config.toml
n_layer = 14
d_model = 128
d_mlp = 448
parallel_block = false
init = "normal"
init_std_o = 0.0
init_std_up = 0.0575
optimizer = "soap_variant"
beta1 = 0.95
weight_decay = 0.054
schedule = "wsd"
seq_len = 256
train_tokens = 141400000
steps = 4555
dataset = "wikipedia_en"
Each number is 500 + 50 x the weight over its row's rms, rounded and kept within 0 to 999. Layers, rows and columns count from 0. Numbers have three digits each. The size before them is the row's rms in percent of the matrix's.

# layer 8 MLP down, 128x448, rms 0.176, rows 0-127, columns 0-55
097:454515494544555593448475478470468566461508633488530508463484486440530476466466519435533522515577438407475477477517459517473530472538565554421383478567488470489493425489
104:514480544511509536507513554571586483492505485562504470499552496490553605482424606482467488584481497540516518436435517521517497566462508520612502482477378523519498480480
104:482480509446481563568592541559599518551487507321506471522422541380543441512482519428466543419482587522505539533493553539564494509446534473505548527482473539485513511433
104:554492457520575490512456527567532487435443408639485498514435484497457490407558516505438589517511520510443493543600570457507540496517442446513525560487568522572510573532
105:470524636513455547571555535489530526481528324579426562512491539523572493459415519484522455440470506450519484529598467474480542553464521492594519494392519552604466449479
096:463555630397572533503570494551559523551422479463496525485504445499562554430503544542479512438478473583484563511457477476516454507515462627602541456502466495493540443520
102:476420430543387527603490498501498500505480452469489556525493627594548554566525493543390536555552496550525559581509499475504562463508540459521494476491517509527469544511
107:430457484608532504505509511410497474601504384465486569492574409426513619440562557475546543417476447445533615445568536557496517529491552503525496487512482454446485495428
094:552442584610494579538457490480516442500487502543490442527523581414519471563393517532484539469517540467507523496505410532504465545562524514475468481458488422528500548484
100:444455454430550497515593384568385479460423477450551466501488422509509475498565435645500471514443477544470466483614585427507532479461578511404449563536515461479514483436
110:553550538522429487589509526500477464460510593507416570569575495482472412464442478487560481549549487444512450406482592457539476440530462578532545483526480527464488524439
101:497521596482441564547476505512448561517397554599499479449534490522600419460484448531426537420514551563563514425511527541545521545500544547512478470440553629504556456535
097:507446346535534466532490443466525527503464583428445538510567572517490540503566461415489547451504478463554503502452540470486535415445533457424564512483600511555439569461
093:547531504558477549470471485609519472406458448588537517401536480422505556545498467512556518455485399531520472476509444544535487667537485530464501461490521574493464516526
100:507540429585475546449493458659449518521450578522502523440430512461455561528555425571528414501524495556426499494452465514514485529448548565539475515480529488470419438466
097:522568533500527555511421393488477537449538446402524470608457475519499453520494566472547513541508580528445304478398541444524572449424547463491502504463482428530468440496
098:519482445526490555457397401475494536492483392341510554541510580571456440503509419512540587454535636632541463467621593484395487478493539395436499438523634617483544450423
107:512615504466612463527544474601478492517439534497508511483550406568453459499504571487588467470446423369576501428598614452415533507500475477468534557521533474469517443489
096:615510490556470476537458595447495544525388497597487408491522483513556573574494451499456478505577376455531562572527479429442495439507516501510537559525549532476372504512
099:482504508467438540467463510483456435565496548557528542448487449652432583510471542447607446494435438504434530493495512551451486478489507509427425542453499543502420459467
099:460496482508564487518452553473505423494524460511530507527474475435462542539472451570485592504509485510497526472424534517466411463580549486458475458548521474475540506613
092:529564599525490468545630426563491533381476478525559590529510466474469493517387477596508526455645468483443516443462557419487494507481550440459521472462529485504536422547
102:584552580462490495450472534503530502473542504481531468538481521460503499553499464495431402523522358467488482484441470486459498529469477390467575536513473546457419455511
091:537455502596495473529464573499555494381529686444526433536511518508427502395502516495542536554534593517544490497453478468421408541508547642438516509500535557459539452604
103:483404564454511457571537483544470476424478522463524445477564462546491549543538486457510496510507497522482570383521485579501438436545501443497428497497441477461458441548
098:527509546530470490505464483492472549452483442454441438556506490497465537512510506472468471492500561525425512627456508502548482527510521479480488511410486588482563474524
104:434539407444551507431546529515440495525533537468627465517508468511488446443470572536487483524550554532491502454498532411570556486475466492509515403538466493506398503564
101:445498348480439522459488383500401502584523495562513506511476461529506513509462564502610423450467611448427371489514568472498502516584493449503561497475586468559419513432
102:464504532594521557512449541510526565564573627558534537618562523371438410555483559484510508541531521555528530538559521548522519464454460458451475438547492469495500462536
102:550439491504462487539539497458574482515488500618504519515491452453507581507493499508525381445423422493515557358512545481492447487523483546432447453531497527516496525447
101:516482538523467556437504489399560468497521510358469478576454419410465519496527536534448437552517507494469513585483549470546529529477493577417491487489498586511491475510
104:566466540485469582537436435598479488571498453415533473483518424499488403576488524610473548387504447553436454573476438535416517507576541427470475523529501518550584481512
104:494492458496434506564528580535455496495498420522490470454438441461507527550500493558475546541478479481500599417473488501482463535528450416486431460489520508489504514433
101:522492542543515434530402478519579525486459569416403536514506486519508395504489583512609570551517523434513493552456586482488537478429467510512519512566470497551364476444
099:543575510524542522446482400576491579450583487491511510425505538485421665459483498480561649504494515478474547493493442456449516461507538563547567545505561498537533486479
097:589562510488474519594402501463547586505531460475511446472534499635506481454486463467553509458473520453477511444509489580462557549450554551542512556486500527551535514547
109:523565531478444526514475438489441455522518555466487452484488522575580474598436504465431479493515508486454487521411527544520465492541531552511447561465452452473580411500
104:430482510480533538432522655553572442543492617617441516525544457459498530457523509499471528549546400550457483545507527501551546469502516523516521526498504513444442517435
098:479534625533565447492545536433498464570495549544489442584540408427450526513566461535525516438509609463534499492490472383537491423485408439487505540439484419467419430562
098:472480468490489536486563553517466505540534453407502536503558483563494506508479517502476607447482454424527545497469509382515425523463573446514522558534475549448464473545
097:583521470477455508497433526546548434515615532475520497557504496426392440487529491483530553585552460502393563499493561496436481468498548514557532590468544537549525508513
101:456535540517517431525539459592464457556523460493503486490491373608481481449491571440482447437507538516520445562603510406491457538509541486546489461413466478466482512542
098:476459400499502518512477449519513534504418448508512446405539455578559433499508480455464438398558554496501501543525506581460539476468573487444428431441483523434521564522
096:493478492490420486486529473412472600512513541603462476481594471484542450456421521447574572471553522442469497507490468582456600435607517513491591589439539482581547470491
108:491480577445398545528476480464556523487504520480496491491568469535565517515393511469470406434539476427439548525530523461491495543490651533506513534475509459532507512538
104:414508381524595519481479478523481507561531505605587546460553489573507514448536519465526546499562575468524451467551608451441514570514620553484453516473493500525404524474
099:410496484519513575417505504535454489488604577425407533439429538426475585478445505542422468463499405568530523496421463398520471555444533508463429472507533436395468474445
098:516475517504415535462574488482485514481500494442492478490521562541429536533420473571527519514560429550538587538515444401508397412453461446390438514447477553458451519487
098:530473511530450523515486432484520519418518519582546501582502559411386572544511620518498500492472488445529504493527477501497490458476524472478527532489497570416532519554
100:567473517510422561503443545450511466441404562429463412467457574403415437505513571508495636506492566507517460597512458479589551512553515435436579569480573435508504434462
097:504558511570555442583541481518503452464410510479449470464473456470507590474481572533545464497419506495468524482461520387571557524479466550485598559531440485520462435474
096:476568562559526506613471494545520551419544556561461502562458514369500540503591476457597503378564438434400541383520563589475469572480559474505497507530513502476519514493
100:468505523433543549468417507492457508540511457578499534478496483431354525496591509412450568462388537463482513492454584497541570493511388566588508463530497475515503614551
097:528552451536431528483503474472490501569499517516453541566500518438574522504451501500483503398502462536555519426508555553487396426456505479465489467471547464516562542500
103:416531489490434539549535433505510575541437473644522557530515540546570433486498426425592533488377495466496448452512472385443395490509477442544557467494522504458469497452
097:476494538494488477438476524483529424564525508500527491498601554572511605494454549512506461563647584531481475431480479471547485485501532493556430452586430506496480512442
090:478507546511476559544528447504499511446527507488491457464435522429481511502498557483525424504393403577432559461426488518481526520505424424570471533505447463441509539490
099:543512601481583509342602504508587562515518482552433531517526520427457370440529436524434536564552436573550527590467535391576575477561565565547526517506457574601438570537
096:454511491522572454468524483483528559546506499438447465537511554464557467658533491524548492549485517501518522457474521488485485477450498557529486559529517447446563461558
097:482482559545504509670442550497544547478486534513486507543533479493568588546432491486502491465503443489466585525558525521486508574577463518444515361567489428454491583513
098:438515413479491487524393472484474514390513497501587552512564474492479511559503470426552480455521495541494501382478522413464459508518469492490493430536462550509534514524
103:475580451409550481525542502613525596431473563439426428423502507492494483512393508518392533511432431526536491546451441477502488503499502419512485530568445471496487467530
094:428541469490569488396454529581481495485549588395588464433509478513480571525488501489452419422477470445403419528584462479530462519547538569539404509578486486509503455474
099:514499449479502454348551579489581523552478447407538495402481490508521507467518478527454553483506502462499494527550550466537561546453503425466511524559519603513528582553
104:444512477500481517537390466486441458544497481546466531393467581574521453503505494510527510379482531531447432490532535491461371589458505487423522424422476366494461451487
104:523477458503526401585466497502450438606495508543560561522523504489434545516475396536508485520445488420557514623471442475539444530495484607505420497411442402441444346519
101:480475466594507489559488501514396472473500466576545495551472504556511438453487515485427529521481482501503418372433522529424448488503500547518501539445441482523401532439
102:467500534454453475483466500417535513496511511558516530399482487509481580528475484436496464527467543475500535693449407543461537456534554508631495528563483516380542449543
107:464566598596499502525483453437437481568537526520542497561555578467523552483440574470524483447515555452473577507575616627496431507588511538595560485427454554468569580505
104:543503515491558516437537439454464570547577569480528457485559503498420600521495521508477529509418432483501478527476523369531491387474481485418512530530500503503536556560
101:579596565469450523326558572505483560495503477458407587547491458461486593440447512518582452532498483518454451488608425436415450510419574622465566450460552501468440514538
097:452513527496591502491500601511457482464523463504509474523650448426530470478455448515484478555463516567529563436488540569489504507430487467528527455391525528523493486593
098:546484500415498610479485444433441363501551601470517469479488530387483429548532477485415356499520485486447466408501485528473522485539505485504427537505503580536483542545
099:534516527492498554478432544453628427503480460475617511471488578480542525404498452521498424577618482561557489537418501542460478446473465536461502577506468533472433519595
095:414560500483536447453461501505452473490449569483509539430504449554588427458438531575469524539491373499560519465496472460565589532497437564430442515504543489434614506583
100:486447457487483405441484539510465496437424399487595572487541540482486497458434483464531520537598513524565527542459573456530508510487510517479601496534503416516558535505
098:407482459505495479497485437565496434508561511469480466419514495430540414456502462460523534530553483485519529558449496518519504563488526515508491383537467545592450476509
093:537465483565571526500491517437533461505393540478489501454502449336471454451549480493548566501538536565433464456503634484491583452523452484548592448516639431478516473532
100:442538493430488469520479429488499486520481484507574576489536475541476575510492553439616460517382470500449500538519428401612437596541523532466464461494522538524501454422
096:489430518537435498501640446550555468438503549494453396564476524448496500455545512482547565515602608454543524474494530492525436416493463511486516536460488475495407523506
104:469569514471518446445489569478460478488507458492538518539459568564559515437459459479465520411513457488449502467595464431498405457500529538457515533456553477469523488580
110:579479475437482472518468507479495455396542615484465444529484517487514532536602537520447460475481407417456572495483585436562396442479470527446489560525541530478518485542
096:561497523473445570553506535495440493488451536529594485519476495592527598489515498496553461547613573589473446505548493450533473485508571551579511508555506535613536478494
103:476472476467632586482485555507530500491574646552510467559460488467467553484426491503399482525393488442475502506426475543439492435498525474578527474532419453505482559568
102:508437618499572571498429566494489539481540488450492424570590484474527609517529471493456479504352413472483510488528494459485499502523523446619579446606458502530511547497
098:497525465498524436588452469594502522560518535464542500502459638486605462481472526556445493552550544479508469419478521516516436613574484562564513503471435425463442544488
091:475508476521516491423458511496520427485512502476460552505515516519515459503574455487489439441547472496472507586647484431458461524444485522513577479488481553588578466555
105:544444553506571549481475560423445513443442525406496517535476612543594528546468459493444489527512601501533499452541486423565474469542552630498472536513467540494491524482
102:484487449491516424575499557399532499449508510542540548575559476454463530530510465509466598560445539565553505438491569433506564491442476562501450464485570492525414482488
093:467546442452532528508508532572439526486506556553378464520447509411433463595581470502490490517411542436421547485501424442615465587525593511535504533470482606418463498388
100:449429460476454430468443523453529531470493526585537510402566487536488444397433552472514522599537468542488465460477466510542444545490481457517503496514406552495502461489
093:477517551547503439425494550492557387524533436543456516648562513440509523456469496516451432611520464471488466622504484396502438455496555471435502472484431429669443624527
100:466564468527515434543541399523428478509441554527577468485478460729417461492476473498394482442509685456430423472465471435469562466507591470416483509595555439567408538576
094:495491543476486459508633503465483561406518531536416544490464502517363467440483510427561523504540506518536503493568468549555507456395458443529513517484604547479542471443
104:516483489532556540545445498495464493473530528399454505566454551384499620510482507446430499452564525518481515546559497448453425476549490570458465513527461537515419455449
091:459473562526504454506523461519445484580528501474420552460459580469499513446481490452484444448506499547518570453527500465414441535495489510521457542488575463533445547526
095:537468523413501494471467508558564469570615503563477551491516486419432533428452436426453491524456386516565505376490557495495422490534547520441546540519446565564503474583
095:492521474450429509452490519524465459466491603494586435501425487653559506468507536566451549435410535473541464494551462546488473415542487488464428512496424387429473504547
095:521454484571459492557418503396523518467401524552518449559508555609450493538550533543542548546538550414541469441498495528474533463565510501541503459586596582574475517634
108:508491614568487488485506459461576424493475443474424503475482568483520483440494507507538535634517418505572496473588539539479542460512515537496533545527476488487471493555
097:492469513529451531460573433435539500512463530389485571412521374512577520466414624571469450531438522588516551535376511436485423494492545580492504521415446428460486492544
104:594542556580603501494466471475518481518512563387475470580468507426497465575480467445550536512450450465544501545504474563454443508495503485441464453481419605590411524477
106:502518521445473492466455514506430474545525541492568452532498476509530464547576539562474429429509595497437543452460535411499529534576518496444566534515487528520480608452
092:424514524519514483436436476555471500585440473579416490419502551450596524457552496498526481475602446554525504548489593498527515501512491445531501539434450487555456542522
104:472521494571485414569420450529438464478562491516460496421475546478469550529524420507585433480550575447475484438442525500590532413488478482512489527565438462456503539453
100:506458438424432577441474413456451532544422488574433544544465380542520532624485575480500485529402503537455469417472481445488460481486418582520491439484465517493485445520
108:469463418528468571513482466587521537518451564540429534509496533502506412426556477508405511511442553486523502525413579492504488470461481563501497449466509504530496551577
106:500584594481461391589467487488483585474502560567457474613468551495566510483561520470521541537535536540426505397511455463402488448413483541626451484496491525460488387605
091:472515453514412525559445520484496515493447603527517434508460524520506493441550502555499529565516434418508467516550546444487537549456514481465456507545464470492531572548
096:436428461490542498352495458557440498502566416465528568488471485610544499546547453487377490400513385529571467495475501572554537478445456535552455490418496418592502513511
102:472454543502545516526454361532528468543479519518427495497504509422448569587530550487567547537508553527502517555442404555528549476520534572466439549532447477507486544533
101:490543493474486498460542466454500582563403451564496426508550514575514372462544359478544553489400491425498570396472492458497500546439495554489521496488487522483452496526
099:444479464419473451479497565537489452468559452487496449478462513569455564492423421486540473559485616493508424516537543526394435500549468455501427496453470545564506544463
099:498481519496600525524431530574500489588501425468575556585519512525460553524525500498580436522486501446558478533445503475518565540518501486549483533519481479436578434505
091:430510558453468568507470468485454495499492428494585527563538472491476521616503532518489521511462473546495385505559437453494516485449389479487463550525552448417541532472
095:531459597556465525527547568441465476505526376398521488571519535540495564448527537481525480439523451420500545518443435440475565500485481485581478494485554529473534453476
097:541461544495516469446432494489438478466629442518503472505587580419475486542443450504606510453487466488405500402524466451549483472426503540344439521491485462536484450518
107:544523487427501523482501459453534521490546470610500485559514427541573496393515512453403582439507478520497608473522581406443484519463484460563564474431459425567474518517
098:524526588480495439530493561515524476567435492549516547549503498482556555514627474447542440584550514441451501543516404424401540455527467514480545493514511525574507437495
126:463428518513480556444521465473459488475527538496585478393558514456433454484516506447441471416439541461502433494527504576458511526625501436415575464506426494453493494480
108:577533522493570526502528494495523474500561452491533496512562524541518491574453589554495470497575541549490517491436519465559526392521473486608448510494529501529549489547
100:521527480548521573419444439455480477434528479595526431441464484520470473482479458524435577555525514533459473589454457414536538525444611476471512433544521472415458427549
097:484565460456531568579363517541447540512438447468561431389524509480446556512442509543523476514426437503466486487494444475361467481487481498455493581544501496590545523529
096:562468563448417476547434620433557502416479520553524535510539325500558545489585526551421498509532579431475485538586512437455457608544437487545496444496498502513500668419
101:500492610454512566513471515432464514456535464518519482475510574540540528553549585469493506478594500506487600488533516521467398486520519524556435506422545409491521457543
099:408573502530483504497468425494476530522533465515415441347460505524522513492513466534596550511496483432523471538464467487525577542516489524497489517431533459470462485491
105:537536426600465532550490525506577537521509412526540565487458537586457527568582525515544559545555422430541472455462494395562517447447496510477565446511522476525490471447
098:525424540522463521462562462461485523478503324416476526526440471418485435441481489525562547471524458473478502540628514455479498474459578515510490409518503514427500534560